config = dict(
    n_head=14,
    n_kv_head=14,
    d_mlp=4800,
    rope_base=100000.0,
    init_std_qkv=0.0209,
    init_std_up=0.0299,
    weight_decay=0.0,
    decay_fraction=1.0,
    decay_shape='linear',
    seq_len=512,
    train_tokens=726000000,
)
Each number is 200 + 20 x the weight over its row's rms, rounded and kept within 0 to 999. Layers, rows and columns count from 0. The size before them is the row's rms in percent of the matrix's.

# layer 8 attention key, 896x896, rms 0.0209, rows 451-466, columns 224-447
083,200,237,162,196,218,209,193,201,177,197,181,202,185,200,202,230,191,188,192,196,182,204,211,188,222,249,201,192,219,189,211,190,190,212,187,200,193,202,215,178,187,205,249,193,219,180,170,223,218,202,227,206,190,198,170,222,187,214,213,191,184,204,163,183,213,171,200,157,223,224,202,179,217,163,242,177,195,191,221,213,194,209,154,226,225,188,174,235,201,209,177,218,215,168,221,172,162,192,231,163,182,197,211,187,220,221,194,182,179,257,180,204,218,207,239,188,218,216,185,244,207,196,232,214,189,165,181,198,222,217,223,187,204,209,167,202,196,180,209,182,211,222,247,202,201,173,184,193,180,192,201,185,188,209,219,186,235,210,193,230,205,177,191,222,200,175,200,203,189,188,212,215,175,214,178,208,231,178,204,194,227,199,201,197,174,179,207,200,195,185,172,190,218,181,153,184,174,216,180,175,190,194,193,209,173,197,205,208,174,200,190,201,229,220,206,192,198,210,156,150,227,216,205,198
089,192,192,225,223,216,186,208,192,215,180,212,187,224,192,183,155,210,211,176,185,206,171,216,213,181,180,176,202,200,216,201,222,244,203,228,199,180,220,217,215,218,187,167,219,196,207,175,174,169,200,193,232,217,254,215,178,188,176,193,230,195,190,220,239,217,220,219,244,144,180,189,210,194,179,169,225,210,191,158,206,194,181,210,196,174,164,207,225,195,230,187,196,176,229,208,198,192,236,178,215,236,188,207,196,194,171,200,228,234,188,218,196,213,193,198,213,193,192,198,165,167,226,210,203,186,231,194,216,167,198,178,219,206,206,220,200,198,237,214,229,210,194,176,236,190,224,218,219,203,200,182,199,183,172,220,217,177,213,219,173,182,206,151,186,208,230,196,199,214,220,191,200,202,180,183,205,195,221,183,190,180,186,219,208,230,212,215,205,202,231,229,228,174,196,249,196,226,193,228,211,211,203,206,212,201,198,179,195,214,189,226,214,177,210,206,191,206,171,223,222,199,224,203,211
094,200,199,168,173,210,191,203,197,180,196,196,204,180,211,235,213,186,178,213,205,176,207,217,209,194,223,189,214,214,154,200,164,183,195,193,202,200,207,189,216,185,206,220,208,190,166,202,214,218,195,199,203,187,182,143,179,210,217,204,200,181,208,157,163,170,153,202,173,221,222,221,226,200,181,195,182,209,219,199,203,170,207,195,208,207,206,206,215,209,197,200,208,198,176,213,198,175,171,237,200,167,176,193,202,197,223,234,189,171,225,162,242,202,195,205,207,221,193,192,225,169,192,221,196,203,210,183,201,217,195,199,189,200,212,201,204,218,176,197,221,206,201,220,192,204,171,197,193,195,192,252,215,192,242,197,194,194,197,167,244,221,165,211,199,194,186,217,208,191,163,193,230,205,222,239,185,195,173,217,193,198,172,183,194,177,190,213,198,166,176,188,168,213,194,169,194,149,210,181,159,199,194,202,188,179,221,231,194,192,201,194,199,217,171,195,202,193,239,168,190,224,222,197,209
092,190,198,181,210,207,167,220,227,164,233,200,195,177,225,202,239,185,195,223,225,166,216,175,179,162,237,208,211,218,165,186,201,221,185,210,198,177,226,200,199,196,214,211,167,214,179,199,187,198,198,265,178,181,204,208,220,201,229,224,198,228,206,195,186,178,206,212,202,242,231,210,207,194,193,208,212,205,216,201,219,224,212,207,198,169,209,191,209,183,192,208,248,225,214,180,182,218,205,199,169,198,182,195,228,253,185,234,183,186,218,161,186,210,189,217,180,236,225,197,234,202,180,190,186,227,193,155,209,185,177,216,219,182,198,176,196,211,200,187,192,217,217,231,189,220,197,187,232,200,199,247,195,158,193,185,197,219,189,184,202,196,193,228,190,187,175,200,233,200,231,184,224,181,235,185,208,189,198,169,205,216,183,160,203,166,198,212,198,200,215,229,184,203,172,160,197,157,197,211,156,196,232,205,220,191,200,204,230,186,200,185,171,173,158,180,190,204,237,207,222,188,208,222,220
083,206,218,164,200,209,212,186,230,182,183,179,220,182,184,197,198,178,214,205,211,188,223,233,198,225,211,219,226,174,177,220,139,174,198,176,229,207,203,163,185,188,183,225,218,195,182,209,202,235,207,182,172,203,205,213,246,198,215,199,198,201,254,176,170,211,204,204,190,238,209,182,228,195,188,186,187,208,196,182,219,214,217,171,215,191,218,176,199,199,221,210,218,201,206,205,206,192,181,216,215,174,169,131,201,213,206,206,162,180,212,162,195,209,184,233,195,221,193,200,208,206,194,230,194,231,212,184,179,244,191,219,179,174,179,234,230,163,193,202,193,196,199,191,237,168,167,180,208,222,224,190,184,196,182,207,186,177,167,232,192,206,183,210,231,203,174,212,216,194,217,188,194,204,167,212,180,199,197,189,228,226,209,205,172,153,178,211,185,232,177,161,227,219,194,200,187,181,196,184,185,155,205,178,203,218,196,193,180,188,181,200,183,205,178,184,172,203,195,180,177,169,214,207,193
086,214,201,208,195,189,195,157,208,185,188,208,235,207,209,184,225,212,202,216,211,247,183,182,217,153,183,203,200,175,195,231,216,204,190,197,202,171,182,220,208,207,228,187,196,222,202,187,210,175,235,200,200,205,155,234,190,194,209,190,211,197,188,202,230,200,188,208,191,189,210,230,173,230,218,188,206,196,247,213,207,223,224,221,187,206,200,192,186,183,206,213,179,202,217,180,171,193,164,186,185,229,247,215,186,163,172,181,183,196,193,211,173,219,211,222,213,169,225,195,210,178,210,192,190,187,187,221,207,191,223,213,186,185,199,190,238,232,185,209,198,181,187,197,159,241,229,257,189,232,188,186,180,199,219,201,191,197,160,208,230,208,167,237,232,197,193,199,174,163,197,193,241,180,181,191,185,205,192,191,189,173,234,200,252,190,197,184,195,188,193,260,186,199,216,213,231,217,220,209,211,191,215,216,203,178,200,161,206,204,206,194,208,206,172,224,216,196,189,192,218,204,209,224,244
095,232,186,234,174,183,185,181,220,203,173,153,203,199,201,195,211,207,222,186,202,228,213,168,204,195,178,191,189,172,193,153,256,177,218,196,200,176,177,206,228,200,195,222,183,197,208,200,220,200,207,203,153,218,202,218,200,190,204,200,193,179,164,225,188,209,195,229,207,186,216,188,189,183,199,196,230,148,222,199,179,199,199,204,209,205,194,200,206,177,196,185,210,225,191,191,195,211,198,208,172,199,210,190,179,181,174,198,190,233,197,211,201,202,219,177,190,168,139,156,176,192,183,208,214,204,181,193,176,196,200,226,209,211,190,215,224,197,171,217,201,202,174,187,233,171,213,162,184,207,198,170,203,214,178,213,178,199,212,189,202,193,221,163,206,197,222,196,175,178,188,154,208,199,197,191,204,231,207,184,214,178,187,212,222,213,222,189,207,210,208,236,219,189,195,188,200,202,191,194,211,200,144,195,214,228,153,182,185,185,190,211,234,213,204,221,214,169,183,194,193,226,167,198,191
100,191,194,196,192,197,202,207,199,195,201,192,200,213,196,191,202,205,169,182,179,215,196,236,200,178,221,202,187,213,209,236,182,207,189,190,215,209,190,226,219,191,196,193,226,204,191,192,188,246,194,190,206,205,214,189,211,208,191,203,175,198,260,166,204,225,198,169,175,194,204,173,200,197,205,180,195,202,223,178,227,161,220,162,240,198,205,208,207,200,183,207,190,201,215,218,226,205,216,201,169,196,167,170,216,199,207,221,176,176,209,171,197,203,195,204,186,201,172,220,181,179,195,182,165,215,187,191,192,198,168,181,199,225,198,193,203,180,185,162,170,187,207,198,220,203,203,177,198,188,191,230,180,198,171,206,214,207,187,246,172,180,196,214,190,212,204,187,220,177,182,202,201,189,199,213,190,185,192,173,205,246,183,210,205,191,208,216,196,215,183,164,194,206,182,153,187,207,170,184,158,175,213,193,180,203,195,192,179,204,208,227,213,206,236,225,200,192,231,216,185,200,215,168,193
084,201,220,206,181,226,219,244,186,231,182,192,184,202,201,240,204,224,200,214,216,199,197,172,188,192,228,225,210,200,193,186,158,216,215,190,197,196,199,185,226,166,223,188,181,235,178,177,174,228,232,183,181,201,200,180,227,200,188,223,192,174,230,184,202,190,227,224,197,218,198,189,223,212,193,174,213,211,201,176,197,204,211,220,243,206,227,203,187,230,201,205,188,198,175,204,207,217,215,208,214,173,187,185,200,235,204,206,215,182,213,155,184,217,210,197,202,264,217,210,222,223,165,210,180,201,214,184,164,206,182,235,212,209,193,179,200,183,215,191,206,203,202,189,178,211,162,166,200,136,192,202,188,215,227,210,228,175,201,201,214,207,180,210,224,211,173,207,225,187,184,204,179,177,172,237,192,198,199,206,253,212,158,197,176,176,198,167,178,187,186,169,192,206,218,198,189,194,187,191,140,174,206,177,178,168,176,210,185,200,194,171,196,203,191,218,165,217,223,204,235,160,213,211,193
088,191,256,212,211,134,182,151,178,174,200,190,233,249,198,191,222,198,218,219,241,229,224,176,187,189,197,207,210,187,206,149,216,187,185,223,186,191,219,201,205,202,188,182,198,233,182,197,208,156,240,192,202,192,203,197,220,194,181,216,195,234,208,194,221,209,149,204,171,161,185,192,203,221,188,217,232,201,207,187,180,179,201,216,211,211,209,191,202,194,176,195,192,249,204,214,206,203,182,186,185,199,217,208,208,203,212,213,197,201,186,215,195,166,188,209,204,186,192,180,206,232,190,214,204,202,197,209,175,190,213,216,215,201,200,219,201,231,193,224,203,188,152,203,206,220,186,199,187,213,154,192,211,219,222,199,177,227,221,228,203,208,179,226,207,210,189,205,209,225,225,162,163,183,216,207,237,218,212,173,214,164,211,185,182,207,205,174,204,199,185,163,146,222,192,221,232,183,197,206,232,213,203,206,231,222,192,203,202,201,200,160,178,205,173,192,214,210,184,212,194,202,192,210,170
119,194,223,209,213,223,234,235,202,206,184,203,204,208,206,230,195,199,202,189,194,194,220,178,159,257,207,228,212,231,211,211,167,198,230,190,199,212,203,184,219,165,197,171,220,209,174,212,198,253,206,184,202,169,217,166,193,194,176,217,208,184,216,194,198,177,181,172,167,224,213,204,208,215,204,212,176,206,195,173,187,166,223,198,182,210,221,179,200,206,214,193,199,177,194,210,205,180,196,221,191,169,171,171,198,213,229,194,207,202,199,212,226,181,212,190,202,231,176,228,184,266,195,211,204,225,208,201,213,201,196,192,194,210,186,185,197,168,181,184,201,268,209,185,193,210,141,169,184,164,223,203,198,197,198,217,226,199,192,203,238,174,214,207,203,231,167,202,233,223,189,182,182,207,194,224,161,191,169,199,218,198,175,194,154,201,195,189,191,208,163,142,203,215,193,184,208,220,153,173,172,210,220,197,179,233,190,208,209,199,223,221,228,194,208,171,189,196,239,189,217,184,244,212,221
119,222,214,207,192,194,182,179,198,162,201,198,190,220,198,193,177,200,199,212,200,219,226,207,200,249,157,219,194,184,223,219,187,210,227,178,196,206,194,201,194,207,186,197,206,187,215,192,204,190,181,213,211,217,187,241,203,186,197,183,199,185,187,210,212,176,177,178,196,170,209,236,204,218,229,204,199,193,181,195,241,189,194,189,130,165,217,204,188,197,168,204,208,211,185,193,173,209,200,175,204,243,204,204,200,162,205,173,201,184,186,185,189,211,215,169,222,144,183,175,177,187,220,191,214,180,212,249,218,199,230,176,183,155,210,184,216,194,193,218,206,175,193,189,212,205,257,229,194,228,200,188,212,231,209,194,204,221,206,222,193,204,237,174,203,165,188,199,183,176,201,182,199,219,194,221,234,225,201,185,156,169,219,221,209,198,208,168,220,223,207,190,198,164,209,202,183,173,203,206,222,220,182,213,238,162,195,210,213,167,232,221,217,207,203,177,218,160,191,222,216,225,205,224,203
120,184,191,194,172,180,198,194,197,196,195,199,216,208,207,192,209,202,189,177,185,183,192,163,208,241,219,191,183,199,174,198,217,163,219,173,190,191,197,209,205,226,172,215,201,169,200,236,203,154,209,196,175,193,202,210,223,188,190,197,181,186,189,193,219,182,171,198,209,178,224,204,216,186,222,182,158,191,210,188,217,182,202,179,192,195,192,233,188,199,210,204,207,200,208,160,186,203,193,223,177,175,202,171,211,167,206,204,217,230,176,221,200,221,197,194,223,130,202,191,166,216,188,156,211,203,207,184,210,220,199,183,194,197,217,209,226,205,186,238,179,210,182,158,224,192,226,181,214,239,205,223,228,265,210,241,213,220,185,173,214,204,247,154,174,215,214,186,151,186,186,194,225,195,203,187,223,204,219,184,216,178,179,230,218,233,230,187,197,186,194,212,226,183,177,187,176,168,191,181,221,218,138,178,198,224,215,223,220,195,181,199,198,183,199,194,236,197,187,211,204,243,178,170,182
104,164,224,199,210,203,219,203,187,197,221,220,185,173,176,175,188,185,191,173,193,230,180,173,205,209,198,154,195,237,192,213,241,189,203,185,183,225,179,216,198,213,173,180,212,202,178,201,173,220,221,228,193,218,219,213,191,195,210,202,191,227,180,218,194,199,191,179,211,157,184,179,195,211,190,163,214,199,202,206,197,195,192,177,191,202,156,211,206,169,196,229,179,216,174,164,193,173,204,186,185,173,198,187,205,204,188,190,194,219,196,216,200,217,203,187,208,151,190,198,187,220,193,149,200,177,184,208,208,179,210,243,180,193,212,200,214,225,219,198,188,251,203,200,231,184,217,216,190,217,196,227,220,211,202,250,218,231,196,183,205,212,229,202,178,235,156,190,161,152,202,200,224,194,222,183,208,221,197,184,207,196,150,195,232,224,241,178,207,178,198,243,213,171,219,197,223,165,208,230,229,218,196,201,222,263,185,243,203,213,188,216,199,166,219,159,218,222,206,200,168,213,173,206,199
105,219,224,179,222,206,193,181,173,204,175,181,217,184,192,199,260,250,208,213,197,149,210,202,199,226,203,213,227,179,193,207,192,224,235,218,209,210,187,199,218,179,188,218,187,190,196,194,197,203,212,199,210,221,197,214,221,191,188,232,238,180,188,155,182,199,162,204,218,209,214,180,238,159,202,213,229,162,175,195,191,195,185,217,244,188,171,231,217,188,220,186,222,227,211,243,209,191,197,190,200,234,191,187,181,192,173,222,196,192,191,215,214,212,195,234,189,229,173,206,181,197,208,207,182,223,153,227,213,224,197,220,242,185,185,202,217,217,155,170,205,194,205,187,197,197,226,183,191,206,226,188,211,193,206,193,222,184,212,223,172,234,198,182,199,170,221,221,207,224,178,194,206,176,192,228,169,215,184,223,226,191,205,197,209,172,186,222,174,194,211,169,207,173,222,226,217,206,201,184,169,178,173,188,207,240,183,185,195,183,211,178,192,239,184,225,201,200,221,196,195,187,188,228,195
106,212,180,195,222,210,233,206,209,205,184,215,213,220,200,161,185,206,202,158,194,153,166,218,197,209,178,165,173,208,218,164,221,186,202,194,204,196,201,223,220,204,251,233,200,192,182,197,201,205,191,226,232,227,208,207,188,182,220,204,218,168,195,192,191,208,172,181,191,205,198,159,236,185,194,193,220,186,212,185,172,188,225,199,249,178,194,174,197,184,181,167,222,176,175,192,177,190,218,209,167,233,209,222,190,213,189,186,234,179,187,198,191,221,215,186,145,204,198,190,174,213,219,209,224,196,241,192,209,207,207,192,202,187,231,221,183,197,211,202,225,193,225,180,193,198,215,221,214,171,208,206,224,229,200,222,207,178,169,224,229,165,219,172,202,190,197,185,217,190,190,209,216,211,169,217,195,232,180,208,211,165,161,204,179,186,206,207,193,200,195,200,216,173,234,200,195,204,155,194,223,200,203,218,209,184,179,194,211,225,200,220,194,180,180,186,192,161,199,197,218,191,226,168,208
# layer 8 attention query, 896x896, rms 0.0209, rows 452-466, columns 224-447
088,197,186,220,171,191,193,205,183,210,216,195,198,213,185,177,247,240,194,201,225,224,174,189,187,193,197,178,211,228,236,157,211,215,205,190,202,190,191,205,172,179,184,192,221,185,194,168,189,195,209,209,195,182,209,223,156,215,220,233,197,223,213,217,200,190,214,213,188,193,211,169,189,211,245,211,228,200,194,225,200,224,199,221,187,180,214,202,163,184,144,242,183,209,204,200,185,189,181,236,187,193,206,221,213,173,188,203,205,199,197,214,180,183,203,196,199,201,178,181,212,197,211,195,223,208,185,218,193,174,168,191,203,214,169,189,193,187,198,184,202,183,186,205,195,204,201,187,222,201,181,191,175,206,226,213,176,154,260,172,191,170,209,225,189,176,191,212,222,179,231,210,225,183,214,226,241,183,168,217,180,212,214,189,189,194,256,202,197,218,214,217,135,177,200,213,180,213,167,208,211,187,159,210,222,235,192,203,220,201,204,216,177,200,238,189,213,208,222,175,275,201,149,190,188
088,212,196,197,227,183,244,202,230,214,183,214,190,187,203,220,150,193,218,154,185,185,202,210,164,197,207,196,204,183,179,209,192,179,203,179,211,213,173,197,233,207,212,212,176,239,192,229,181,212,208,206,212,215,204,189,238,190,212,194,225,217,195,194,198,220,201,164,183,232,190,237,212,216,189,177,159,182,189,191,177,199,198,191,195,227,216,156,247,201,233,210,200,207,232,217,205,206,221,200,188,205,209,190,192,223,212,198,170,213,196,217,202,214,216,215,181,240,216,214,195,213,192,193,185,211,210,165,206,198,199,218,176,194,200,254,182,178,236,213,192,230,214,184,188,222,200,202,187,192,169,210,183,185,176,178,248,201,164,215,194,227,183,189,208,202,170,177,183,221,164,225,192,214,155,175,192,190,207,171,243,195,181,193,171,199,155,229,190,212,195,169,225,215,203,195,217,205,205,200,165,220,246,189,161,200,197,193,165,195,203,208,204,226,196,200,188,164,210,229,180,204,221,209,202
085,201,210,221,197,223,228,201,153,219,196,191,180,185,205,227,189,214,221,188,197,194,212,225,205,190,186,196,223,224,201,177,215,207,231,186,221,169,159,173,188,205,205,219,188,178,201,201,216,211,203,198,183,177,181,222,223,220,194,175,221,228,190,174,216,203,199,193,226,184,182,210,230,230,243,208,157,219,185,221,186,184,211,195,228,229,228,184,216,184,188,207,191,219,185,207,207,231,213,205,185,181,188,211,184,191,219,193,210,153,187,193,204,200,209,230,200,223,205,221,178,224,208,189,220,198,205,228,218,222,178,215,210,212,223,188,192,179,215,199,200,217,210,208,201,224,184,172,161,160,208,201,171,203,177,195,190,164,225,211,181,194,203,183,184,202,193,189,248,240,207,218,213,195,165,212,225,184,199,213,231,191,203,178,165,187,172,232,209,208,192,127,206,220,195,194,222,208,222,202,212,196,218,201,199,210,182,202,195,204,194,205,205,210,215,194,168,201,219,214,211,214,196,184,179
090,205,196,223,217,232,206,210,209,223,192,183,187,201,217,244,179,208,194,188,195,161,213,185,222,212,172,207,183,201,210,171,225,184,184,192,183,196,195,204,210,212,233,172,173,219,204,207,187,219,230,191,205,240,185,231,217,174,172,210,197,180,228,200,246,192,212,153,217,213,185,198,195,264,190,205,192,201,248,182,165,168,209,206,190,220,223,179,179,195,236,195,204,208,219,234,219,187,230,210,208,202,201,196,225,197,192,255,192,161,169,196,211,217,217,214,197,203,189,206,212,225,189,189,208,224,197,204,196,176,180,235,183,184,202,194,164,192,201,209,203,219,186,205,184,231,195,191,189,203,248,207,210,199,200,197,193,208,190,204,235,216,209,195,200,207,183,177,197,193,181,198,203,217,183,189,167,188,208,220,222,211,185,169,174,181,171,199,168,203,193,189,233,223,231,196,193,218,194,220,223,206,223,185,171,197,209,204,177,189,172,193,227,189,206,219,185,217,211,205,207,233,212,227,178
088,198,183,169,169,237,200,165,188,205,181,177,200,193,179,180,203,219,190,207,162,209,190,155,211,225,236,176,220,162,185,192,229,169,211,188,208,213,248,204,212,186,204,178,195,155,194,204,213,194,191,199,208,183,207,196,221,237,179,206,204,206,217,217,189,198,167,234,212,196,234,213,171,183,187,215,210,186,164,197,219,175,206,200,181,190,231,212,230,207,221,229,231,189,178,209,230,220,224,180,243,190,202,189,166,201,195,174,229,235,185,187,199,196,183,196,202,210,176,210,183,195,186,237,222,184,206,191,215,146,229,202,233,206,216,192,226,226,206,219,225,170,165,234,227,216,203,231,246,176,208,209,222,190,188,187,220,219,213,200,174,208,221,159,186,197,168,194,207,203,222,186,238,200,196,219,217,227,228,232,174,201,203,211,217,194,172,158,226,183,193,246,204,188,209,205,250,168,182,201,222,212,165,171,239,201,223,202,208,201,187,171,181,208,205,187,194,196,203,197,182,242,178,177,182
087,203,229,162,233,208,238,189,221,236,176,193,191,201,227,199,208,187,189,197,181,203,218,170,196,191,191,237,200,160,191,208,190,152,181,238,192,223,207,201,219,220,199,212,207,216,171,214,205,230,224,187,189,207,208,244,187,197,194,178,190,217,200,215,226,216,176,199,240,192,190,202,171,194,202,203,204,205,227,186,206,196,217,211,205,213,189,201,196,215,241,181,181,170,213,210,224,222,208,195,217,220,192,210,175,197,188,229,219,207,188,218,211,204,220,236,229,155,161,208,211,212,180,212,196,164,204,225,191,217,208,190,178,156,212,199,202,224,150,195,190,225,210,172,206,217,202,192,198,188,235,219,219,200,232,228,185,237,204,179,212,216,197,197,197,175,196,214,203,219,200,208,209,229,219,207,228,169,190,220,174,250,205,210,217,215,186,227,198,206,198,231,210,156,194,204,228,202,195,188,209,164,205,174,223,166,205,188,180,207,160,196,229,164,190,218,215,232,171,228,174,215,222,174,180
089,229,192,222,197,178,192,193,206,215,185,168,209,216,207,213,228,171,187,179,191,181,209,170,176,203,195,155,200,200,185,221,230,227,205,184,184,212,231,215,178,212,182,212,186,202,200,230,227,159,194,235,174,183,207,199,157,200,207,233,196,222,193,192,193,199,199,183,218,224,235,169,205,206,215,184,206,191,184,207,198,164,201,200,234,195,221,215,207,179,225,168,222,205,205,206,208,148,207,231,190,204,223,194,193,202,205,161,206,243,213,175,205,197,201,211,218,215,191,181,184,244,204,205,205,195,163,195,193,163,149,205,208,193,208,216,216,207,211,260,173,188,212,186,204,182,185,201,215,208,187,177,212,208,201,216,194,173,214,198,205,156,191,217,202,225,182,208,188,187,229,162,187,192,177,185,186,198,196,189,229,175,200,189,217,233,214,182,210,203,171,157,171,180,186,176,213,216,251,199,204,231,200,204,207,237,199,204,187,174,197,224,177,225,210,211,177,199,221,191,181,209,226,180,198
102,203,193,190,249,242,229,202,224,162,192,211,167,186,223,201,143,213,222,211,209,201,206,229,180,213,194,202,212,199,174,201,199,217,242,179,210,213,176,202,177,201,223,203,195,226,201,211,198,204,238,208,222,194,167,197,200,194,212,207,177,207,210,200,213,183,210,181,200,213,209,203,251,215,163,230,190,221,211,225,178,189,186,166,250,235,186,202,192,195,200,177,194,216,206,202,214,219,201,174,210,208,209,202,210,231,196,223,177,198,205,198,214,164,196,197,207,211,179,186,190,237,211,190,206,220,211,199,190,181,172,208,203,192,204,182,181,210,215,184,192,236,179,214,184,211,196,135,180,211,232,179,201,195,191,218,186,229,221,215,224,219,206,224,195,198,218,196,208,233,169,181,206,225,181,192,187,208,211,206,279,207,187,208,162,194,187,203,203,165,195,138,195,200,210,209,207,216,184,193,195,201,215,220,169,213,208,232,207,203,209,197,238,185,199,177,195,182,218,227,217,229,227,192,179
095,210,200,215,211,196,207,184,232,224,179,232,213,196,189,214,199,195,203,208,232,179,214,243,200,172,187,218,196,213,212,214,185,225,223,164,209,192,195,177,203,188,229,234,186,198,179,180,196,211,181,226,211,197,177,199,188,196,186,196,217,197,175,195,199,173,197,213,169,197,220,221,178,225,180,191,200,203,181,206,200,227,193,204,196,161,179,201,170,234,180,168,172,138,209,215,190,233,186,199,226,175,212,192,170,181,184,187,208,249,253,213,185,224,209,222,207,212,212,186,206,186,219,183,198,197,201,173,222,234,193,194,198,185,242,222,202,187,207,204,201,200,184,174,224,179,207,197,199,173,214,194,214,210,196,200,185,141,188,204,185,206,187,238,192,193,181,173,223,218,215,214,204,200,208,190,175,169,183,184,189,202,210,204,201,181,198,204,178,216,218,210,193,209,218,186,225,179,172,198,170,170,220,198,237,193,182,135,215,213,209,192,233,179,229,220,209,206,187,184,199,179,192,166,213
092,222,175,194,185,198,202,200,184,196,203,207,239,176,197,206,182,210,213,190,163,154,166,196,187,206,217,174,219,211,182,195,218,188,240,220,191,232,227,239,213,189,220,212,252,207,207,196,192,200,221,218,209,222,181,155,180,219,223,195,208,211,185,222,173,195,209,170,191,200,196,188,204,183,168,170,184,220,168,211,196,232,187,194,198,235,184,235,178,198,192,159,173,190,186,190,198,191,186,217,204,216,192,200,219,243,183,198,204,205,173,196,177,167,196,144,207,214,227,180,164,188,211,186,202,209,223,181,196,212,216,222,182,200,218,199,211,214,226,223,209,177,226,223,202,197,189,235,226,182,200,174,203,235,203,195,206,222,176,222,173,206,217,184,192,219,211,191,195,196,197,217,223,213,196,182,181,226,205,183,164,168,211,213,193,215,207,212,190,159,211,230,197,206,216,240,184,204,204,183,197,212,179,184,209,167,193,185,199,228,228,203,225,198,204,212,201,203,203,228,204,212,189,181,233
087,173,190,182,152,175,138,200,211,210,195,198,178,213,220,200,215,184,234,233,216,209,187,213,160,219,165,223,191,200,212,195,172,187,218,190,207,193,198,191,200,193,194,190,197,207,195,182,225,185,223,220,164,200,231,200,209,190,205,182,193,172,223,243,186,170,212,211,201,205,210,195,181,189,225,219,174,211,204,180,228,179,177,204,180,209,190,194,190,204,200,184,217,203,210,220,218,210,206,202,204,195,203,213,212,198,204,173,186,163,185,208,200,187,184,191,204,173,187,178,193,201,185,202,195,224,215,237,210,217,240,194,212,144,196,195,186,196,202,207,216,225,181,206,217,192,205,180,204,204,202,214,194,252,186,173,189,203,186,182,200,209,212,219,155,210,190,207,172,174,166,252,180,197,206,234,211,244,221,188,220,191,174,238,226,218,185,179,189,172,189,210,181,238,217,202,192,194,193,203,177,209,212,210,198,207,182,204,179,203,212,191,180,188,188,206,217,192,167,188,196,201,210,206,199
095,220,246,190,180,183,201,189,204,193,217,199,224,197,213,201,216,171,170,165,232,218,235,207,157,233,186,212,208,188,198,208,212,177,208,180,232,204,221,209,187,198,195,173,182,211,188,216,218,157,201,216,207,198,159,229,215,188,192,217,159,180,157,203,209,191,197,160,195,187,190,219,186,227,196,204,217,187,195,194,198,173,188,215,198,218,196,205,212,194,209,211,241,219,215,198,183,223,221,222,179,219,206,201,204,184,213,204,226,211,206,213,235,203,217,241,179,158,199,215,154,207,189,213,196,197,221,226,183,214,204,208,179,200,216,184,198,171,194,260,181,236,164,217,212,214,218,203,178,195,194,212,187,220,210,201,191,192,210,188,216,157,162,178,196,206,174,194,202,186,214,218,164,246,203,219,218,226,200,205,224,205,225,223,202,243,190,220,168,211,169,193,194,178,238,191,178,216,192,219,181,235,172,185,149,184,221,180,229,199,191,203,199,199,186,184,191,191,195,206,206,183,217,191,168
102,208,240,215,233,189,216,217,205,188,207,173,218,184,186,167,227,215,171,223,237,207,170,207,185,178,229,218,193,212,220,189,181,200,226,201,190,239,200,178,170,188,204,185,228,175,146,191,213,194,220,197,207,198,245,192,205,181,227,186,207,222,189,203,203,230,213,244,198,178,204,188,195,215,209,186,183,185,211,209,160,181,206,204,192,223,200,195,192,175,220,214,197,198,238,214,222,194,157,221,199,212,165,184,185,179,166,210,189,208,206,170,221,204,195,207,224,191,212,215,201,229,183,177,204,214,208,162,210,193,214,201,191,222,221,194,150,202,200,217,249,228,186,194,194,222,215,209,211,180,187,174,214,197,228,200,207,198,209,209,230,168,192,214,184,225,200,171,206,221,209,211,217,200,199,185,210,234,207,182,187,190,190,181,201,167,227,204,207,160,186,164,161,197,210,203,201,197,187,171,177,211,220,218,183,199,198,245,223,205,171,198,191,179,198,194,193,227,210,188,206,188,201,206,181
106,188,172,206,180,179,176,219,202,212,231,229,213,213,230,205,240,194,212,212,181,151,220,208,190,195,177,191,189,191,185,188,239,195,216,201,200,211,209,214,193,241,203,233,206,189,238,175,208,216,216,207,187,232,179,229,188,194,202,189,219,159,215,199,161,150,186,196,229,201,175,190,197,214,202,208,202,185,208,196,223,182,197,214,210,212,174,192,181,223,204,196,206,224,170,234,207,224,196,189,211,185,200,190,226,186,176,177,217,195,159,193,204,206,157,172,237,189,194,178,209,169,233,227,193,201,202,180,201,207,181,209,205,188,217,204,189,202,157,197,200,184,202,213,201,196,195,207,192,231,180,184,177,227,211,213,199,187,167,178,225,201,211,176,182,160,233,187,207,216,235,197,190,206,206,208,206,194,224,234,199,148,174,215,177,192,199,230,218,201,200,202,229,207,203,246,218,190,238,214,214,200,169,205,221,177,195,210,215,219,180,215,188,192,156,205,159,195,232,188,210,218,188,170,194
109,200,169,212,185,242,215,203,206,166,211,191,199,186,194,201,222,187,201,216,195,214,202,207,206,199,160,190,238,221,157,167,221,186,204,188,196,218,182,214,175,218,192,182,213,218,177,196,189,199,184,214,228,233,202,201,196,179,248,206,199,187,212,237,174,175,189,184,195,186,204,207,219,184,178,191,211,223,179,178,214,204,199,205,216,213,168,185,208,187,157,223,182,229,187,189,221,191,183,201,217,224,192,236,225,196,222,201,220,197,219,191,173,210,205,155,214,197,213,157,173,170,213,181,207,189,215,207,205,232,225,204,204,218,223,243,221,191,160,180,200,199,198,213,192,198,220,226,199,221,177,198,197,213,220,217,171,177,179,189,228,179,207,140,194,184,240,192,223,181,194,215,208,228,216,165,174,244,224,161,194,183,146,160,183,200,212,236,183,195,225,183,238,187,172,182,225,170,168,209,230,188,180,191,239,209,220,228,197,196,180,226,179,231,206,186,194,185,203,217,193,218,231,192,209